From a checkpoint of a small transformer trained on Wikipedia: 4629 steps.
Each number is 50 + 10 x the weight over the matrix's rms, rounded and kept within 0 to 99. Layers, rows and columns count from 0.

# layer 3 attention query, 384x384, rms 0.155, rows 141-174, columns 192-287
36 39 54 43 41 44 47 42 47 36 51 43 51 63 69 42 55 51 51 51 54 60 68 53 61 42 51 51 55 51 63 53 33 56 51 35 50 51 48 39 56 60 45 63 54 50 46 62 46 55 63 38 68 59 50 52 61 52 50 45 52 50 51 57 45 56 37 54 62 28 49 55 50 60 62 49 38 55 41 60 37 49 48 61 54 60 40 72 51 47 53 37 48 53 49 59
70 58 38 34 55 58 36 49 39 44 51 42 48 44 78 48 54 36 50 59 54 67 53 65 54 50 58 52 44 61 48 55 62 44 50 44 51 50 62 53 59 61 44 52 47 57 51 61 38 53 62 34 56 63 50 52 57 37 51 60 58 36 37 48 50 51 50 27 56 33 47 48 33 59 40 48 48 56 34 54 46 46 36 58 54 39 53 61 50 68 53 48 58 56 54 63
64 48 36 41 47 54 51 55 66 52 65 54 48 52 30 61 57 64 48 43 46 62 43 62 62 47 37 54 55 56 58 41 27 46 62 55 33 36 47 49 45 39 59 37 47 56 39 62 45 71 47 49 43 63 53 60 63 43 60 34 57 38 55 33 54 41 52 50 37 56 49 57 43 47 60 57 48 44 61 49 55 50 38 45 55 47 55 47 39 41 47 41 55 50 50 51
54 55 44 47 41 38 48 55 48 52 37 42 57 44 43 49 49 49 55 28 43 67 52 57 55 45 40 44 41 53 23 46 61 36 39 34 56 46 42 40 42 46 65 41 53 39 46 53 45 46 53 51 54 48 38 58 50 57 52 53 55 51 45 36 46 70 50 43 51 48 43 68 63 37 48 55 42 41 58 48 59 53 66 44 49 27 45 40 39 54 42 40 40 48 57 51
67 49 40 54 29 41 43 50 53 55 31 40 48 53 65 42 48 18 48 57 54 47 56 50 51 53 50 47 28 53 44 37 55 51 54 62 47 39 63 47 45 37 44 52 59 45 50 43 56 69 47 57 48 37 46 45 39 42 58 58 55 55 46 49 62 62 62 50 41 41 47 64 54 52 57 30 25 49 54 51 68 31 37 48 46 43 41 42 53 43 55 42 46 55 56 51
50 58 72 48 52 64 48 51 54 58 38 59 63 34 63 59 44 70 51 31 48 41 49 47 37 53 54 60 58 51 33 54 52 55 48 37 50 47 71 43 52 47 54 49 48 42 35 59 55 44 45 45 53 63 50 56 66 27 42 41 44 55 67 43 44 34 59 57 37 59 48 40 32 51 34 56 31 54 38 49 55 46 59 57 47 61 43 46 33 42 30 42 63 65 30 47
48 54 47 65 48 45 48 45 42 52 41 44 30 49 55 44 59 36 55 59 50 58 51 62 76 43 60 62 52 32 41 52 69 45 49 37 59 52 41 47 62 53 48 56 53 53 41 52 44 63 41 55 49 45 48 50 40 47 42 42 34 60 42 69 46 50 51 62 44 47 63 49 57 62 62 60 44 55 30 52 61 53 42 29 33 42 49 50 64 25 58 46 58 66 56 65
42 38 49 47 53 54 60 38 57 42 51 45 78 43 62 46 60 62 40 40 40 52 37 49 34 52 46 49 41 37 51 62 50 46 32 58 47 35 48 65 40 55 51 53 41 57 53 58 52 57 48 42 26 53 44 42 52 57 63 46 44 55 44 45 46 47 67 41 45 67 38 47 56 36 55 42 50 39 54 51 57 62 37 70 41 66 58 59 52 43 46 66 49 47 55 42
40 56 48 57 48 51 43 49 50 57 50 43 51 42 53 50 44 49 56 27 46 53 46 51 40 54 55 54 36 64 61 76 52 67 44 62 46 41 68 54 48 33 37 66 45 55 43 51 43 46 53 43 56 59 56 47 61 52 30 57 52 60 54 54 41 64 47 58 63 40 58 49 31 35 58 38 57 56 62 44 37 41 56 57 37 47 52 57 57 70 51 45 39 52 42 43
48 64 46 50 41 64 43 48 48 68 36 61 44 47 51 52 53 38 39 52 42 43 50 52 61 52 48 51 49 48 57 57 48 65 57 32 39 42 56 67 55 34 49 47 62 39 47 62 64 69 66 58 53 47 50 40 50 64 62 46 67 53 53 42 59 59 46 58 45 57 50 43 51 51 51 65 49 55 57 67 57 52 51 55 57 48 61 58 36 44 31 33 48 48 50 58
50 29 50 41 44 50 54 49 51 52 53 52 65 55 39 49 69 49 39 44 30 44 55 43 65 58 52 53 54 64 46 54 38 65 58 34 59 45 59 51 52 53 46 47 42 48 61 44 38 53 52 65 50 42 71 41 50 42 39 38 48 35 50 45 55 50 54 57 58 62 64 52 32 59 51 54 49 53 58 55 64 46 44 45 39 41 47 59 35 51 43 63 53 48 52 34
48 49 56 61 50 53 61 35 45 49 49 25 59 62 38 39 44 45 42 46 49 52 65 67 32 55 48 56 42 51 50 49 63 38 58 51 63 51 67 62 40 46 62 43 53 48 35 49 56 33 53 56 47 49 53 64 40 55 45 47 45 61 42 44 52 61 45 49 58 44 48 50 32 55 67 34 35 50 62 36 41 56 40 59 58 48 46 69 48 58 44 39 58 42 49 48
59 63 52 50 25 52 59 48 55 43 48 68 64 48 62 38 38 44 54 36 53 45 41 59 41 51 37 54 46 45 50 51 50 51 56 47 37 46 46 53 47 42 61 55 41 53 39 69 49 52 41 53 22 57 57 39 51 34 58 46 45 49 57 36 50 48 44 46 41 59 54 39 46 48 31 52 55 53 45 47 37 49 30 44 60 53 44 58 60 53 33 54 47 56 49 60
20 58 58 49 41 53 52 26 36 39 61 62 48 38 38 51 49 38 41 50 39 38 66 52 45 57 65 60 63 65 42 55 47 70 49 45 61 66 68 43 46 43 39 54 43 53 54 66 52 44 51 48 47 40 28 56 56 53 41 55 43 53 54 60 52 53 42 51 45 55 38 52 51 49 37 45 52 34 36 37 51 51 54 48 31 33 57 51 42 49 54 56 57 50 48 64
66 61 55 55 65 56 36 55 57 33 47 43 47 57 51 57 58 57 54 74 33 43 54 29 73 56 59 47 38 41 45 60 69 53 63 39 48 48 51 37 52 45 42 57 37 44 28 45 64 67 48 48 48 36 29 69 44 64 56 51 52 51 50 54 37 59 49 38 68 56 55 52 35 54 40 41 56 63 49 51 65 57 51 51 39 55 48 52 42 58 55 33 62 41 50 46
43 30 51 68 51 60 59 36 45 46 62 33 63 52 48 48 45 43 58 51 48 46 50 31 65 55 48 53 68 60 50 33 56 60 42 75 53 46 34 61 43 53 67 52 61 51 37 55 52 45 44 41 33 49 50 48 47 63 46 40 57 40 50 51 45 42 47 44 51 44 49 52 52 34 52 37 60 53 55 57 51 64 57 50 34 52 67 72 55 38 48 49 62 39 45 54
49 41 46 52 50 62 38 42 49 54 47 37 48 69 59 31 50 44 40 39 44 46 49 48 49 45 54 53 57 41 43 56 42 56 50 53 42 51 50 53 50 53 57 42 48 49 52 39 33 46 58 28 40 65 40 51 51 51 60 61 69 57 62 53 41 56 46 49 38 38 31 37 64 52 52 39 65 46 45 38 57 62 33 41 40 66 43 48 48 38 55 51 54 45 54 52
67 48 24 41 59 56 60 48 59 49 58 57 74 39 47 58 40 47 41 57 54 46 48 57 33 51 36 47 43 36 29 54 45 50 42 45 47 44 45 42 30 37 50 56 42 57 52 40 51 48 50 42 47 45 55 69 66 32 46 36 62 36 49 48 48 47 59 32 51 55 43 56 38 45 67 56 64 69 48 52 68 48 42 58 46 33 50 43 45 53 53 71 44 48 49 53
42 64 62 44 59 31 57 59 32 49 52 55 54 43 60 48 53 61 50 30 53 62 51 32 45 42 52 55 42 55 42 58 52 34 53 56 57 49 58 48 47 49 66 70 44 47 57 55 32 45 35 43 53 62 53 58 40 59 38 52 46 62 55 36 50 41 37 62 37 55 54 57 47 23 62 63 55 47 66 51 43 47 72 53 54 32 54 49 52 73 48 48 51 52 52 49
38 54 52 31 36 42 45 50 47 43 48 57 50 63 52 56 41 69 54 59 45 55 53 58 43 35 60 48 51 59 48 39 40 51 59 45 38 45 52 45 53 52 26 53 40 45 23 45 55 52 43 45 41 68 51 51 36 50 48 30 42 52 51 28 35 38 55 43 45 40 37 70 46 61 56 39 58 54 41 54 54 41 43 52 40 35 41 51 52 33 59 48 59 54 56 57
49 72 37 52 54 64 55 39 52 52 54 32 51 40 56 54 50 53 52 61 49 75 50 59 58 56 55 22 45 41 69 58 31 40 52 51 64 44 63 47 46 37 46 51 57 48 57 74 37 39 59 73 52 55 68 35 62 44 48 57 48 63 42 56 50 41 63 46 42 47 52 48 53 59 58 58 42 42 49 61 46 58 58 42 45 53 52 46 54 50 38 52 62 43 41 56
60 63 50 62 35 45 65 46 61 53 56 55 54 45 56 39 45 57 58 38 54 60 43 60 56 40 25 46 41 44 44 36 67 53 53 53 51 41 45 52 43 65 60 47 45 53 61 45 54 47 63 58 48 53 42 36 62 33 44 48 50 50 46 30 55 67 68 48 40 50 38 57 50 51 41 41 40 44 54 55 52 46 66 55 59 40 70 41 38 45 40 52 52 46 54 53
58 39 64 43 63 47 51 50 47 65 49 61 45 36 42 41 58 58 50 55 49 52 30 46 53 50 47 55 58 60 34 49 37 70 45 52 58 56 59 58 51 52 60 57 39 50 41 44 59 48 56 61 50 61 49 19 41 45 60 44 75 46 55 39 49 57 53 46 53 45 52 72 59 30 45 61 66 53 48 44 54 54 56 58 62 43 55 53 55 40 60 59 62 62 46 54
44 46 48 42 54 45 56 45 43 51 49 53 48 63 48 34 50 47 56 57 61 63 74 36 53 47 44 58 77 42 56 44 54 53 38 25 31 42 41 40 48 60 62 58 39 39 64 48 51 47 43 69 60 35 40 71 48 56 52 78 46 47 60 55 44 41 59 54 67 38 48 43 27 62 53 47 48 46 38 40 46 48 49 26 59 54 65 40 47 71 39 74 53 60 44 56
40 50 28 44 40 64 48 40 55 55 52 67 61 44 34 40 47 51 34 66 45 47 47 56 55 43 38 57 74 43 36 54 52 51 62 36 55 49 38 41 56 55 48 61 44 49 47 49 43 45 50 30 41 40 52 52 46 48 43 53 56 55 41 63 50 40 54 54 44 55 52 40 48 51 58 37 50 60 48 60 35 73 51 53 51 47 69 67 46 36 54 49 57 43 54 65
51 36 67 39 45 58 51 61 74 61 55 48 37 49 32 51 35 53 45 41 56 49 68 40 51 61 44 38 32 62 59 47 54 56 47 67 63 55 48 57 33 46 53 36 45 60 53 49 51 56 55 63 44 39 50 56 46 51 57 43 57 55 59 39 72 48 43 60 59 60 53 47 50 40 40 38 47 46 64 43 46 43 55 58 40 55 45 70 38 47 35 41 53 44 68 47
54 34 54 59 70 49 56 66 48 51 66 57 32 46 63 46 50 61 42 33 30 50 58 27 45 71 57 59 36 55 42 44 74 51 28 35 61 60 51 49 52 52 56 38 50 50 42 46 70 30 52 39 26 38 46 49 37 21 35 39 28 30 44 50 39 45 28 37 54 38 46 44 52 60 55 42 54 31 38 41 51 47 56 44 61 49 36 49 45 39 49 39 57 40 43 36
54 64 36 64 56 59 53 40 35 29 55 47 62 60 37 43 67 68 60 53 56 40 37 36 53 38 57 48 65 35 45 41 68 28 65 28 55 41 40 50 32 39 59 32 66 67 47 49 33 32 52 53 49 68 37 62 57 47 51 59 52 30 46 37 65 67 77 55 63 50 62 36 33 57 31 40 53 63 64 55 66 59 70 55 40 55 34 37 42 66 44 50 43 59 50 52
61 52 60 58 56 58 41 62 44 39 48 60 53 49 48 55 71 56 70 42 53 48 51 34 27 44 41 62 49 44 63 37 35 58 49 60 49 49 53 57 54 56 54 50 65 44 54 46 42 64 36 60 70 38 49 58 58 45 47 50 41 48 41 51 38 52 55 56 53 57 66 44 47 50 62 62 38 24 61 30 49 60 66 30 44 61 58 53 51 69 32 74 57 62 37 51
51 46 47 42 73 52 38 36 56 43 46 26 32 89 59 44 43 61 38 45 59 50 53 42 47 49 62 55 48 53 53 44 72 55 59 42 56 54 53 57 45 36 46 40 55 50 48 84 53 51 48 68 29 65 54 31 49 50 51 63 58 59 51 54 46 58 48 42 63 59 47 48 66 52 33 59 69 54 61 39 49 54 63 52 37 42 51 48 58 63 58 54 18 47 64 61
56 50 38 37 44 39 41 47 35 47 49 24 50 41 40 53 45 71 59 41 51 49 63 31 38 35 42 49 42 33 51 52 56 39 42 40 61 55 31 54 52 44 34 47 52 46 52 51 44 63 63 37 50 50 59 39 52 52 67 56 61 66 59 49 62 48 41 35 74 44 41 46 82 36 55 58 45 59 40 48 49 49 51 52 41 51 45 46 37 44 51 41 29 53 46 42
53 70 33 43 51 51 57 52 47 62 49 45 35 37 52 51 54 48 60 59 49 56 43 53 47 56 46 47 45 49 56 22 45 50 37 56 43 44 46 50 43 42 56 68 52 60 51 50 50 56 53 36 46 46 49 50 46 46 35 66 40 49 39 48 54 71 48 53 57 37 57 37 57 45 51 44 55 61 46 64 58 53 69 49 65 68 66 43 50 54 53 33 53 27 37 39
45 44 32 40 54 49 52 71 49 53 55 39 40 73 63 60 48 67 39 46 54 50 44 33 58 55 31 31 34 31 54 34 33 52 43 40 54 46 56 48 66 43 65 49 60 63 58 36 45 61 30 50 46 45 40 59 51 46 59 60 56 49 52 41 52 42 59 40 51 56 51 34 51 49 47 53 52 34 38 48 53 48 53 56 53 55 49 42 49 61 49 39 57 29 35 56
49 45 47 66 50 56 65 38 63 61 49 43 39 34 61 47 59 43 58 60 46 32 43 44 58 55 54 42 58 60 49 59 57 43 35 47 47 42 45 52 47 37 75 60 61 49 33 50 67 49 37 32 57 45 46 43 37 43 41 56 49 49 49 56 58 36 51 45 62 41 53 60 40 45 54 26 71 36 50 52 48 58 40 63 36 38 55 38 48 46 40 57 39 57 40 39